python train.py --n_head=6 --n_kv_head=3 --d_mlp=1024 --norm="rmsnorm" --norm_place="pre" --rope_fraction=0.25 --attn_scale=0.414 --tie_embeddings=false --parallel_block=false --init_std_up=0.0198 --decay_shape="pow" --seq_len=1024 --doc_mask=true --steps=5385
Each number is 500 + 25 x the weight over its row's rms, rounded and kept within 0 to 999. Layers, rows and columns count from 0. Numbers have three digits each. The size before them is the row's rms in percent of the matrix's.

# layer 12 MLP down (transposed), 1024x384, rms 0.11, rows 494-530, columns 256-383
111:497514497508495485495498494504522501489496532513536426470509508523466512496513524550474522512537493552465458520493501491507477503513525494508546500486505445508496494503545553497460538514509510519510461502492521482512527517511510526526500516435459508529470448491481474543546488499492539569525481479518528433527522493531495497505499499527563478438503503489474495481531509468489498509493
100:487474520507525468481479499462496481521482516526527464490494500521487540476499518531513503518491491504496508513488546499507560486515443499437465502489505484462541494496510504510518465471486535488525522470513512472524496481498532528488541502455476473485526530488515518503544535492502524483448485506480488473534440462502521455514485509532482515498546471489466495493504478461494498464489
098:470491472524475548464476511494493494490516480498517457497537510509546512494480541479498544478533526472497514465472475488497497507442479496511537506475510558509489463505503499485478492483461518515504510499483519511509455533541487525502508459485507526503490431501489468520519525468495522494482464511480507486493466505441501470551479460507519495502454530520523460502489507501521509524491
097:449474511484490478473586496525478500495534469510474520480499488514496550556519472475486486509489501501500533514492472468468488501494551524499500518485514521490469458497489480499445502525462474494496542509514474502493499452466534496494537530505528540509475462506514505513514476511506524492502475518488485497492509513495527483539462511466512519491467557474475471517490529518478489503498
113:486558473479486488481495449474525495509487457518513467508527497456508539495526496488491470538477498523550505534495492521471458485492558528532538519485529485540486511511512475542495495517441461535496486522533537463505531530492519551468507490490467507447505495499524504538491488508505505491541541493499520483478549506502540500518534483461438524466516484467514483526484489489532486502501
101:521481463452513498523489475500503437450544513491475531451484522500532530505549506464494535465474514509495488476476534448480480531487505545499534495489535490447502524533499506500454502470512458489511535497490490542496498490536437503515503461506472439515469475479541500534527529487517491483486482478484513497493485535473454543518510524490489516496465468486550523516498497506482454494478
106:473516523474499509473486492502521505517487519506512511527506497483518517461509505526464499495495470521524480485516465488523512474471475537544455468507464523459516499518505519530530485558510497486478457497536476494512525528534536526513501512509469504517510494535517467558475499498490515506463493522518515453455489498492523510505515509497458509465438567511484505505511528445471492500526
104:517491514519483474484489566510518515476499442448499482500520532478516516506493466505514547491505506507455517509560513501492470483526530525523523542511493471498441500469526463528512521504473518481519487528449514499467496491476495468514548492481525522524522402477486464521479534508516507505501516492533500497539467497505462513489483507494487519521470468520481500504496455480518500483461
107:515533496437490505493508480518514520525480518472522511498509515527450448474515534532511493522533462513490481473489487537511535486531481476513473467495539510516485528521505497474479466491539518461500522486500498517551481482498487483497487496467524492496479538459564510530510489426530531505478476489524525479526500515475481500471482537466520529501523507512504497512487469556466511499473
060:483507497520496469495463473538518468500552484486506523459499500551479505476506505530525515495479540447503448463505467537516507482482478495496488522490527511498528529488505518516533455485538428541484514530495468506474521511495527446499514482490469542499460478526503528494498535520467482518520504465488513502516486478477488515500528499494501533465493503496498428477503526568517535528529
107:535553519515506480484483473513541503518479470507490499523532517523533499494528503474430479485520506475495481543527479498477518507514508522483489493481528491470490505492462486476523455556488547503492536473514469466502477519508500505507511462494488470499475434485490454514473490513472514526551519525530504500521496466498535508538483521478510498502453501542487493509540501505503479456484
097:497454489499469443536502465516488499469517517496527485503521523496493496517534524474523528509489518446474499497481519485521490513488501487558505512473476531483509481448511518488484480513510511489531504544476469509509493496495540515527478506506512434496531495487468490523522527473468451537501498544492484520483477461457504520504535482498526475515495528463524517521549494475536492468510
083:486512537499521467508460510441510496486460455495543466487486478484510511529469461499477499506499514511520473476495513518505483440488533444488436488494487483489445531510545472506507495533550545466484498537545469493505509484503473523485495533481507533524494522494475461509505525492492490504520552484534532515494500521471538475497513489472503510483474506516496487453491481520522521461505
105:477496529497482491467526456502464528448512486482520516469505473499496536507484538475457476486470498513439504522462451510501507480491499474544473480466501503497456515472531494539477503492546502515488541503508495482505440511478489515510514476517513535503511525486538511521504500478498472537448530515509461533502483513472488516496492564472539506485505490481559489476517517468491464506492
108:495511508476499496517469481533470489483462484530508504490497497478473546510484524505519432505533516483514502498481514503492506483495448467463495486454528482525476526504533492482516480529509488540511514486538506486549438470506486464528485491496507514492513536480499490502506493486488542469493468504528513491491586487499509473506504527546535456508502487520455489469523522494473510503481
103:475490526457484491528472493485465503529512519498498499534453518519468490493517497508498507509516479501524483457490528468466507513511462494506467474498480509482512533470506460510507513521481464501522511448511501465493485507492534494481489521491484527476470511515485505508447509523452477579485525513491515509505455506475491512501516530492477493516517453486500463511474514487501537457508
078:527523496520515464492442500532530475486442563543519480501546492489491510469517468510543507478502482490527485470491472509519519519513464492514501470480475505478523477483496496522501491536506509540496512483486523442485495502491519474466445544486471486446488500482508496542475529458508483488484508522519492509478486480508453517511536485498495532507532484475525473478498482490510495515488
104:494506503528512476510504507501510471488526488503517510544499548481472490531519498469515530500511490499466501500504482541475470479512526486528524475520481463503506430489499462433525514476437506474501528535465501516506580508521532483506492472479482515460480454488543507518455514536536520508516464478510496515507531486496503473529520491515543511502499497550481474484562505502505509498441
099:542488520470472490548500468479453522533499525534529492446520472496510493514458539484528469526488483489534503526501475491471539514463466513496480505475514510545515463483474534521483528511513513493486501498528491499496482504502521478456499507477503526485506515498528483507434495496525502498521514484501490533474480514540475524527518489553489481526549526478487492541470482486493507508502
107:482468496484479550477492501518495474506517475490488485517487547469483547535485520516501504535451501509504467530463461512510486520513511478481532518475512511523528493511491527488486451520487492507501492510516471471534504480510506518559509510477552519522526509484507511494508505488465475522476508485521534473496524472500506488497500490470524507488544484516482474464454490490490488537529
102:478485510465477487547509499524540536479466502500501497410512533538510496508523494475482475482544487483510511451484529499519502494519512505519515521531517539494510537520498467516521511503532479452515540540504524508474488484479524496469492454494461485504457512534500497468504555481512501476497486480454492504449465508517469524448505487526501475492509495480518508500514518493522536508487
110:504493493458496475533513499502530525473489471504506540505479483475467502556526501494466526483483472502514505512530467511504512482492491513465509512493518492521508539482484443513536500503457497494468495532498465515503527495475487519495514460528521489525500470485492489492470498524517439542470499491483472455509497469469553470501467515527496456538486496516527503500490476501437510514511
097:467484529507496547488508523475486506548549534448547517506460446543503542533494534520469515470548526510537511513546509511495521492471491534475483510496510532485523519522512504476494505481461502499504487482522502490455539490520483490480472498474486475523507517519491562532464503544516494526494496509514463509536496507479521495513524469479500527548505509459489528441522443532546484515505
094:529452508479503530486461474545524544493486502435518468492467468444542522510513560487526486478460519493497529494509511505560567517551517483492453485534505513541492490508512488488531513486499569499496471461482511482537494495513499495450455442515481518467459517479499469521514504482503517457489520509477541521478507483492459507493492532491478525487500499514489495486495502509462516494487
110:462526497495506541511520538524432510523542496511499472483504497518480461518514521499568512470483489510494495490439500480508533481508483503465505516512478505505462488525540540504462472524519529505454478498471523523459486444485472560485524458477485496517488516525493483490453514549507508514519535485498513475530543473505503475519515492483489477480481493551498517509542466514470499500491
097:507481533475466523467540560497513530504464456473509489531521499535505530516518528477518520552498531519495493504507505483477480483478515455470466489509501490545493524492506513470505503523524490516516491507457490485511511481483523535520543480461482480481464484510459452544515530485520440535470496499496535476559438529480511525543501516478490521522478501504501493479495496442492533533507
100:505488554536516498507512500461496519478535499504502442439513522490539476495519523517497532502517546484502462482502533489522531492513482519561524492522502500514468524492516522521511479497503468443534533512531524483518500513528524502549502515454476491487480522488480464491500519528465528482544488485507512512497443466539490524506521484480525522522465463498453469482505470447467495511522
108:506508495489495483464484503519539491512487500456454508483487514479530536514467459502488473506454515502479461484480512524529473534505505476490496513490498548506524506532496490518473513502506484455450553536510530486543534512496485512500521527513488555510523543556472498565490452512500507532525523480469506522506516528497517498505472505472520531510537514500538487456514463526513514493486
089:517534485545536500481537504515472538540487480465495417486492447458533494515490479517503499556522512483490503435466480526514476490506466485525485500516490490555480511505479517450499486481492472460499468468522473488492491475548509488495490506483556516495511490524528513505530486488498529511443517503508514500528496500537529524488502519526509482480486540514517509538506462523505515492473
102:490500485505501548481548538526514551460522507519552541512467460484533470501463513464483472475515502508516503480501498505482495504545493504501478531540514491484507492496502502477497501505530484495458488508505448481530540507493519517469535463468492525534463473529498517510510485510504474530540540457514515485485518504494491493477470493503493538516498491495513478487523509484491487527496
104:505502504495478498499481514486512479441515471463471540526476558534510471518475521511490486504497556515536529487519495506548533482523564462485555507512502485477474491465480525507505494482525514500460510518508494506502485471518489468507473514519521527483496488522529542558530507528502501501517540493527505500479510483537489527507484497520527519505491463471507524526519470531491486510486
085:461531504521539493498462498516488487524510524476470486493513517483526502504515481526510492484532513531506485521524493535476493454525528523470492499533493492502557487514463478542517493484485483489454511497459469549476487457519498502514522502516528473542508464498508510478538540496535485480485533498510543474469499509462499508520472538473480530550510515528519455521491477458506523492462
092:508474483512541507503519483532482525497449500504468499463511537502526538453515497524516519448515472519482480507534526501519455451526509486456493534484551505496497512514527513526501466521491514507524484515522444479516521533489497501527505503536476511495449536526534481513522498530479509512506522483491517505492489544527512490489506471484463478516491485500466517482540454580468537525504
100:500500460491478497454509501497467501548508451516485537475494531494483499508467530490502502481497540501518482526538484512493452488546500496470519467505517486457485513478469528472507524473479534498503494502506490467505484458557484537488528483530509411498513475489512501503473520552488528463461509504547492476500481508490504541527516560455493512523500493495474537529507527453454519522481
098:482485496489498476485506488497513484505535532499501506495527510484518464485515535507532500512499486508512508509526519509502474490517487512482501474512444476496498486488440483487470510515505545476496543537480499471552505506483496498504487530502534483521483516451498502525525482470493489517497525514498516552480482471466476518523528479468475480509490495519521525492553532488508488512527
081:493478522558477504507499536456518490498497558521530486540495497475454556481507527473491496516486478502546465511457534443469497494475489511514533498489465515510550505462540543505540481488493486469531468539503490525473475529491498498492442498498495499493501477464481502525504516485468549506530515556513479486543525528499509516511505528498512496530534509488498524460464489497524517473540
107:486515542515453523448498476503464523479512514542488487508488496528477468471479509469508501493510516529479507524513503491538541514541524488499511488471487486512481508492518491495476502506454516503490521526493512521506515515519532499552479491485498506530490507528511461519513505527530476458476446515548500522565531513493510524527500474510518510526502503502470499485566488570498467508514
# layer 12 MLP gate, 1024x384, rms 0.139, rows 495-530, columns 256-383
104:565482522531520531509524484540494494488515497514495488524513515500498521492453503491458484499528524451494522442517487502498474509520544469543484531481467551491444532509491496480484467514485517471520498490510497478517454545497501476492538474470511492503532475506508472501500515472489505451472483476471440520486510466492498504490526487487451469405525526478481484498466566526492495514512
097:526559484537522493492512501485506539528541528524488475526449492474475501447510510470479537477503512523499481510494500489465512525494469505504495517487490522492472537484490509517543458522551507467516515483507521520498525517458490505516504495540499514483543490514531549464515489528518477429498549470534524528484513490516529524497514528538508506529509482521535533499545495474471491512530
100:402489514459507520517463512512498496518488472486496491515491477498484542476467540499480490540508507500531497481470473528484478459517522540514487481540493488522495513467487536483518514525456479488494482518518459485500469441521500483482457540530507552508525497498534538487529477461496470502515499480498492505474528512495476502547440564500489506505491488480526493490488506468479511478488
105:478513536551479508503449515514500529510507507457495450488532531523465507467541504509529471506484503499512528513496528468491518497494503526524521469545466493471557489503518434514493504558448488516517476513497459501535529510489472505500516478562539538451506500509478454547512510507493518474472536480501536491534494482522499499544498457493495481512499488495471569513521512485539504522522
103:478481506496480491482502527475494495494523481481511519476488491529540520494486464497486532462543504454454535533503451485498498538473541512511491475512555511475479462463515496511501513484512520489501482570479493548546502528504493552504511540534537512518496484512463488492473545463543513555541515512491494531498498489481507489481496519512510497473505531469548513481497487483475566477460
106:530519482494523497477524561465530476502469494507454469499527521514502484483553514516497484540497530532483506505486499550479504502510509533542493509492502473474477526533539521501454482503511519470556483524458503504525482453498491505473477468516458509526543496530483513433511475513518511439500491509491524488480518465498471528499483505533519474493520488505510498454507528518472494532478
109:501506527533457546511492535481483515539495518511494509510525508525469513517494555513471523505536507501466503462493534481517485475506525566547482514523481479499485474497473445536511487518535530499494540479452516539479504559514514500485523479530460517546497535515498480526511544474510479486486522512518492439477449503499495554494484496501547514531554508466523477528495516493532490486492
100:528466456506477511480492561546511466526506487555514539510512514534511535483481481508530521515488480527459487546487490446525510463496486512514475441468512489488480491520502495520510445500540471489440509503512487483542536514539523482503513509449465474472504515518511457548444513538475518503495557512538470476486473506475479475503512517480501513492493518510480479527495471529523524482485
064:470540536472519464525463466501488473481470481517513507523490478504551503514525505494525454549456482499501528477475516496487523514467556504486482513473488490465505492505495465528479491506493521534493504488456521516510518526496477496502507442494484499485542501475480505516465466519483547493469510499441527526499492517513463504470510475482513504515559475524508515480513506523487506484480
104:508481458463471515484495464463514483486501501470487535510502500508523488490511527542458505500470445534480499460478511525505507484453556521506485523501497506479485503537500489491488525529508497533526494507507527528471506427506506535499449478506474497481554484495515460452481495470520477438479467527462481470493479510502547504417493517520517481480534482484513491482491512498516517501510
089:508470500532489493481461530488473509521460519513436513510472482506519527499439536547491499469524508560469498528473478536517485532506494476508524543477520463484504492496479512519496467528482512453515526523495443497559486503514501493489487506471492504463511497486514499449461538526483491494509467473534540463472504504519492430500478513514495525492513507524525513500463530494457447497518
081:521507492531483499546485481525480503451492539508478506542486492487477514518520503493539471489490505489490529499503503501498548499525521514544535500502494503477538528467450514518472530508475492511452487506461513478490513497534485501476474459475459505488497528483515480449465510516514519479484516473478472479501519484468504473467525481496501596522463557507494497512475532494480532525491
106:475524481498510423484534529512528502466540497485464534517512473483473483521493525506468510486434503544482506477488470537508463442517514507537468537505539499472523484448497518552466530527490480496469426484536516494498516485519521503452508511501481501509481506470483528474473496468468533490466503483494522472464503462524503474500487528486505526481507558438492490475539496495498497474463
105:552477504522506504479506485481462475502469555493450444509516517515479518529504503494497488519504502524451450520501531459470498457509509543517484484539524494447487530519523494489459511527504507492497517484515491479516507505492553527531515482516490490549496451521490508503482506502488527544486498505498528553515490476481502461519514512495498506495560463546500522493508501537506533509487
110:536485476522499524521479507507476531503513511471481525533531479501542464501511518502521496477549530514460488459513503510504520475507497516555556462494462499525537508493438513524515490456515486511467512501500503455522560526508545513499490504481474553511507478530470520478547552555514493526523518462483482520504490465472532507511516520510496501480527498484507506509507481503481466541489
076:514532515501553505486515478511478510503436490493505482481500546526507499538498510487508530526491553498534468470505467543511511527478489492532505486481518481493512477482530460532512448489481507489459519463504484500497489516467484471450511494504487513479496474517525511492544502540508547536487482510520497537513479534484509514526523482482514495530501491453495501478538503481468488463477
093:495468449513480482509476503497499515462520509515471501556535473510510506494517432492522489535517472534481510497539492505528465510502538535540537452518525511517493455491507521483518489519512500461517491530472525498435523461506537494480515465494492497537451495500505487513494535514552508486509500493505531522463489485515528469524497461470502512514540487506483492487534518549428456493495
102:478494476500512496509475454533472457545516464503467468513490507488452451478522529498554584441474451519518500466476496462466493506520490475519509496494501514505511528504491474486453499466472493526458507472476514507486485508537483476510518522509478504507493492526540461453520558510483453520492467496512494497491464512524505549465483491507513481509521466517486520497512450484514527500539
110:477529525518441469531450500526520495528482526454491508557519535493517502530492569456539475477506522483521519468521491487458507496524490530523484477486507485487476506485489463545510498498470500492505546447454542499464514505506509473492510453457507519511473470481525507528475434514493504501556496455476476539482465467506528493492479515522451500510490503484555505503505541516503477525506
099:513500522510513512515478486530504505538506500500509482511487507515505519519529519474542503492495511497498439541490522508508476526545503482547483496465550476495533509564552485468493488537535465451544503523502478445519509451524496530543489513489491487514496492514482491489505518520491508531549519474488538467471527497505531488478489511497496514480529485464489484519480436457510534491432
106:504464508511473537480512506502511507453514528508500527444558516522489487478475493472469487524490502550434507468487471472504458518460516458512525492531512520468498537461461457544472492513517505523517529454519482504524565464557487491487485510494524507498500515497469482518521498476505503504534572449528491515437474521519452536453513504495514492473516495516495462474477512506533501475562
092:502482457502533476524479517499512465551499515478490483515489469498504505512491490502496473488490443497475514508500510516509511488538485493523497525478492438506478454527503496503491494477476493497521498466500482528551531485532498464515444495525519522517456505467503514488479490503533492566526469545519487467512509519506499456503472526494489472525492521484521526534503448453485508487508
092:510477482489515480457579476518464529482475478506465485532502496486525500468516488539503476513518537472464481529484515502524519481521482453508517506499514482452519528520530507497493575501482531459511481489509513488510521507479483521508536491558545482501517465545489550534478519517506455517461488521493526495484496506509501499482500565507504547493518494496514525477528508527489498450529
107:504480523530493479471538544543481470515482514457497449482490535557490519517527482508504509483523478529492447520481527513472487486480430446495464504439508500469451542484533517506543510489544485520529486520451512475466503502477492489508560482455517469510476517500519548501477521501518505493504448491509517534514484512473516512489477461506470509521489520480531481444501480504489472520516
100:454510515489480535518508509497510465520527520514482477517462515461539495503447513444495499529525531519498507553473512523544533520523509467476535508522496483524526480490506480485461524500489468498503493453516541532492481501527491485497498512526507531508506507483502488486528509529515470468556483499468500495478492524462493508499476509535517535495545502498486486523490518551505493493521
105:495513502472484548501486478477516551493505487479513500498551497500507519525517527527471482535494455513556475489519553485506576468444510556528529484507520475491510501497514515502525475479522474508473504536461521503539471487505514505544522517472437484506477501465491479516469516521482463505485452482527493494508480513490461506468491475496460473497508488522497453522531492506500477482463
107:471495467473455540525521526473498487487463499514523431511466524461520503504505510537527507550577510509511501486523493525512492508473479468503522474535477527478469487476487526505528459489506490500482513513492500494523513520495518520485481516499475523485494487498476522530526502474437499472469517549498536484513500483510461462473440513482499499452466483517531477517494492480505488512547
087:476512532495554511444540460495502503504504543523492531511490516498506491481509509482506496496555528463454510491499462489498481503525540524554493476457513483509461510471544493519497475494518508519508490481533502472543470538541524430496500476479463485506488509459504520490495575470536526525542500465500481473497469511495503461491500504542511501479499488480493482475470470521509533494512
104:528486513504537516465530495516510494475503509476484489486513479476496489483514491509509493533476484442529522538537508494515498543480475497508478505437522493510518526498500508483515527514515532505503480481548493502489468501510517445501492464502537512480549436506477449514496515443496514478485501509493522478509446457504533555515500522494471508506480494451474503509478489509516523493482
105:476537492512498495493472502491565496532527502568455524518517487460522476505504469506500483524510451496505459532433492476478493522490484473505493495514520514533531531471498491529508477516532513529498516496464505469537536510492512516488509501528466501511514501480504509466492536521489483474563505465480549508531489537471502519543464487529479494539549512485485464488561550498485529473488
083:514535520496500500483517507516500478500497512521515484493506521492476526498526504516491479498483519485549489533465485520510512533496509503485492496510504527500504527478496536471534505499483555511495503519486489500508529526484473496467490481525523489546518501455495458505505505550524498528513488519480498550534460489511518492533512481506477519515473509495492523534482478450512525506436
092:505498518489511521535456487478490522460489512506493467520539495523469522509498498473458497473522562516537542497503493487473504541530450482465491540494475506510488507482462525541506528530523454518502500493525540496491455506528542485439533560488474507539468497478538514514451483523483527482549505560484502532492506490459489488491489548524496477543452524493500503536501446493464430507483
105:531544473511485485471507503477521493474493458465526558521503556510514514539490531489468489506523454531492508489503476521493495493501489490504502493551509521478538501541472493546512472477490520469548469447480531469494518561463499531470489564454518525511536470459474499494500515545488522492512509453463507528486500528517485513507474498545511522559465460510520482492491500514498511529530
090:503495465471523457514489515527462516496473504509523490519489479461489508494489515498520465491514482494506502500531488499512471544507482515487475555492545445473502464501469487496490557509451533518473512525497540483522519479478491484503500501498506468493505503496468468473547510490540505485497490521502499498476507518498544471494466530461522479495531550504534522500501491501416478501539
074:517511538490522505532481477515485523424537496491504480527505466479487461496526475514506481486480463525506509475461491526488509489465491499530501486476515488507470549507513461508471508548545477507504501516487475526498471496506487539522511494499548509536477536516494475496461527491480504509466504495486500528498540477503502513511471477507413474497498509525539462508477545498502455533486
101:573535507468462466566536527530511480508514485509591499465466515506483497481538513460488540482513499483491478518534483498497487520525479499466496486494508492550494504471465504507476472530508493470468502510455485469523498490500477466484494522495505485487503516534457473478520475522501473489509536472481529522463490502476498483533512484470499486496484494490497495506489534503475455470523
# layer 12 MLP up, 1024x384, rms 0.15, rows 495-530, columns 256-383
106:487516466492474497499492487472499507492502487472515508492516503469512505493521505462536541481499482541522518497498528508481538499523462532483465482531486513524467487527467482513541542483476500505505465539477462483491512458512495504480539558478431518538496510506504512534507529472536543532513524518533546479537523518494536506480484471511563511575508524525501494510529492456528489509478
096:508461518458504510483539498534496465490485479514486515519521515478489481517461485494508510469484456517504467480497473455540475475500519523513478492518523471488523444489521525492461539476508550520505482500493496480485487517489469490494479480486486506509482496419468508526464496490497498541515501510517540469495476512442509514501487471503469495508478516558490487528479521487510508530514
095:482479478500501528553506566503495518520476491503496514497486460527478482478512503512477516479483480483492496509486536487498503468499493488503514511481503479510531491501498467512500462463485494488502500481479502501490490490490527515489485514531490550487481469488493513477477510529454536516501565503500489534489560449498550508500498461497464490507514569491472491453462509498538528466497
099:490486522499575464481486448514490520503505482471467527476448497457507443504530497498518517486502516513563487473499484486486525524530509455493493492570502485492488521478495529492542445485475524525508533507495496554514488499523522523499472563487501475496532513498517511529458456470493456486524452529460489503523524452473502480525516470495502506491526480502511472506491504490526485490480
104:489493484529518536538488508532501511500490498534471499483435505442488485493491517524517432490518491512533486464487469494486454481498494516525518484476507519503516474496456521505486502517482518508501457506505520468467509494485518469494486516509442518458492519479520509482493560530519502511470490496462502516481498497523535452561491492471488489489468518505510460515487517513542427509480
100:464548484503490483502505463514527502491475480485516517465463473456485559520489465527483503511474538533514490503499484520512502510482481471465460501468501515565482521476521486544523495505496472515459521479508496501467469528517514469503542487499506484519518536450484494532474476514538490492533482573499470495514511531526486503499441489470513526467481478474505511505514455505540456509530
106:490474476468457543506480469508528430504560499456482514479528495468540458508491499492479513493483486498478503512529473489497474513459528482473478467485488504526505497511487482505480537490481501488490440498483502485493454490486487536484472511473531462535528477466474457508515488551500498510489549517517503494549444532489572538468500490523471464483463473513485517498523516493511548508524
100:515469490499466515509556528504517526531469411486514518476470512511503519495494485528529478516479486462482466504504470480508555494496511497514513508504507494516499461471538501524518530499595521516498514429531449510513516482480525493476516550488513481488518520472484524525484513479500488491501476540465479480503435515481513489515488482482529550495533469517479480476514478517496461523519
064:500505450461486485481514429514539478505500473523489466533503498495504494486510514546521449524490473486473491507491541516526525504548492496532502456492470502536501473492522492511505504473465476548515486477433491499483481518519526492468538561485516485489516506479490463527510490531472462493490513514512511502504552429521503465463442496515525504505478484495459497497531521482449452474477
110:479485547519481477509494479496478539539541477515504491493526498514495481505503518473527495497490478532524548513497508485537477448453512481506497477451516479525496525512492513493517475468488511533484517483487495535475487512519460514503532494477510486495505526505491493526468480489519505534522535456507521503472513524472480506510495480483499496534461509525500562546530504444507491482504
092:437515487494504503494542466509478517469513530482486490487509551543492466520517556463532537513524521483527489533542505452518475494488489519467506490476469509512511511509532499483505545473522502497484485466533498525475474526492497507517498509497524524506486500545476501548495487495532531510512548463517535515467518544491461490496495506486514511525495496498486476449528476473503544457480
085:528479519503482475454509526526547528509518475516489495515496528470461444501448510500474538490488452551545477480513513506483503461524525475529473544527472499523505509483499498515479513501505519500459483499535514503498509438492507518529485495477523518482462529503475487527460511490532464473505471453501511503479470477494511502447518509501536456455499451529520519473488524514558535488538
103:487515525468492476505516488472515482540532522533510516485529506493494501600519483487506513455511465533524514488483536519496499527531490511474510518494511466483522443499493500521513507491454468497487471509513501476521512510527523500510479507506484492457501503528520503499549527477546502527467502529508509436488503522478503462493460496504490513499487573504534520501545518503526499513456
109:583458506453506510542490480506496456484475486485471469525472507551452463527537512471478504511502485534471463528483486458471468522514505520513510482490529494466465505506523488460466524540505478483527480489496523481471513490515537499489488483527476516530489508546511504454486499509483495517515529536544530485508535485554509471510501492511495535539487456491498497511489518490458485468496
111:526482486479511533480495501514474455495532470539534525510472452517463426492484505484502477474518531529472474459502480460492515484484540465564495510478516461473524555501493535514505492542508479504476487477545474486491450492517460516527474509501470508458481516521493476536520522497486510485492503512480490544486493427512466485444501515467488530495488544532477507503558532515474509505476
081:488502560506514525465523513473494487508441516449530474492474515494458442513525480503534515465501471499492518510495501549489529551493512510516520518506505527469505531502519539523498439427461522526498495493480480458484463456545463507480501488499540496482498512508522483512504496501528491530495477434488491472496516529480513525460483491465507528474495480523519513502490504503488487493480
097:500470526514476513513536499489480502446472452528487504509451481479520495509488473491510522484542508451539467454503487527482532523492459498482480497532450491539504520508523467472507545500494477513518489519516517492497491495469508503483504526505474465532506469505480499488466496507475499448486536482510462513517471490507524493512493499475516543500507521505445504506464523520502545501557
100:513486505507497508526503529519491499487456507540502535531526497478523510487508560528513447530521536492485476472488542477499517530526475536519510520446516470460506471511492525518505483505509469531519498484495470498523516465519497534520486455516474520498489533504481512477469540485522460506502487494472489460512492502472508500516486464468468483493516498525525494508499535475445504483541
110:497497486476497513515483501572502535477490549479511452482498485456486498534504496532483511506483514468515489473498502507531486507468534472532491526503481508537527499467518564476517513510499498513540522508495509525488497514472517483503535520473484526492425535507494477523551518526485516501516477544530532470507456514478479475501496435493479531484524445515483500470506519487530498504511
098:526498536528494474503489464498525508515533489496500524535498484534469472484471542492513478489495495494517499551486499554482438527500541488506538510500525499501495512506519454481483505545508478485516499514473484496513523516503458525546473482500446508500479475528531454524525494522501500524547483442486529429461517508496511480510510500504453516499478505533474499525466502506512455563474
110:520486543480471458529493502489497446501492496514479498493528506485473474529484493521454523476506469483512514557497524537518502470528500521497493533491479468497517523517508528463525502476497505471475491480480501471468494506527489546496537466525491502482514521521468525508499499563523505501503451499468503518498530500498532479522490480507521480547498523481502560501516547509485512510506
091:477500476502486506526459495495532449443531508465464484492510483504508509496502492437467500522498539478523503471514494501496497479493510507498541485477468470492491444516548504485488460524456489482505513505514478459486524520514542522499509506452520480514471469519519474495509467516503504504524490492541500463488520499495491516477493507475474474516501555506494531501530432534494530518529
100:490530510522510504526487461484466489542506494473521479531477493531487484500517530478502551508487486557509528499496466536529538512480518521480489498480507512508472507485478526477457506491537476531515501471477489515486481498488462521516472525497514540470457501463515519478512526479517507488483503490510495459487508496460495487524525534519511467466521515519497545512499498500481541556505
106:510504469509505492494502521518499506480491504503480487518488467503494469491550483544514510466491472516483508470461512493502467447495478509478461473482515498504477509535549490536488479545546496488488477511474512437500480497484535558500516474491513516499545476481526482503481559524469504532514483515503504509511503535498525515485453492510473489470504465522516490513538471439488505533476
102:513486496476517486484487492490515504532461504475500550477468459479516491465461462552503484516544544516519502497493487470497452511497508543505474527478535476497528510541486491535498463547517529541493458546531515478505496484501504505477475516474489473517506459510492469518479481508481520518477533472520570485534482503540523502486495444457511517497438454492535533477464495519521483476480
105:476475474475493517527513502457523525481488499481510500522503501481519546514532480515502505544508494481527453494498502501505552485453511518502517520531525487521462467527486483501543514476524563487458497552486552498547522454538491541551490488461477496541500524511474503508491512531513507479504520475508499526515516537504450509470495502509463526484481507497520479503530479497506465430472
105:504463462519567496516488501516487528530507537548512490480520495457538499514491543546474469483500464483503531493461520504514499466531527503478545511501505465520464511498464519509488472505489497526491517485491486506463489501512467500491523499497502524480498500497507469486461493490523489507456457535465543502497508484478534493519477478524488495490519556453519571507503458467498497515469
091:491514477493483443546504522519511446490453522492506488505503527603523473525514491496491476492507499516494503459522504507503467477439518520524514512545552529477480468528483465487452494499469491532489471522501512512491510511519468524521491509513481449502547536451503505493485525488467493510482501497533528555447512459505484470463499494513489500514515504465510497502503516471530502530455
096:506472482498478471481495545438536503496497503531503460465488542484506470493511536492500480454502505531492477485507499469496510541430488485543537511539457507529500524480502519490483472503512463498462466551475485488479471523525477522494483525512485506494468513448498522501479450526503482540461499463492518496540484542542503516485542488486499501481541525519505500477531512548480474482524
106:519470470541511473504509505477498507492493498457488502499496514536506499518519478519489482500473488477477540504534481491452517454475481504487511540515515496453464463493513537505488479472499490463473469483470524516499507435481497511477525489484511485507533501511456478503543505495502519535461522551474509504507505477525496547520507553520498513412433482516550547484514502482501496498491
086:435481488499512505494501457508528475544496512490518487498492545515508491485520520519564493530521548509482514470500462519517530465497507520530515503531487486454555506493520501481521506475505529454535554532523495551510487510495523472475516543533539542512451487508478499527497509521504466468522510499511496512521481511513472479484505509477492486510494515491502469475516480467498484486518
091:482503481477514495557529470475461494546539513509492488505489477494495463537501507515507493490552469487466492478491516520478506500526512491509496474416530474482497473503486507504505480490510508494532493467513489450496517505427489486583477508511527511443513496465494509473511514510490500481515516470489494482458479510550505489531516469480498521501477529548526500495532541451479514495519
099:479559484491551576510532549495473487504481481493517539505555485514506517478483487474480510528512516510500489473536522513488510534513504505508486527529474464473512493477486500503478497528495511495520537446483537485457511438526521554478489530495497500502544441486482508501492495527541515466507495505476510516518496481479496528527447534468480502466480513487492449498490530489496526498528
095:481520451522502498510505501507449470465497488528499480458496526490489506479498495519482504504517504479486498500500489506420504508517528491507454546508475507513540501524523497466515532480469485494468508538466525513508493447518479475529479537500544508517490473476488467462500533480526459448502466576440470500539529484493533480477492515510508499525526495472498559502498513516501506470570
080:505462485571500516413499500513528444493490479503535488524487454474492497489497515486507535476472478477504501497462507480492506498478519522507503546472496486537525453491533505498517548511484504530493514531485499495527521493525491467493496470465509528531490481537538506426531497465482514531513505544496491500467502490443503536506499484500537496513530526466521501545474502500513486508554
108:532530501544517473474491467481495526477513505488504529480530501521491525542480533527495534496506491511496507451565518517499480511490467513547435495462481490509502478498470501497474475515506524477496474471473488499540541509500516517524500500503485533467527548525515498504472483460485538500507501482494484516491527446518481519505450533472500527469511505464490527487510502518516556463512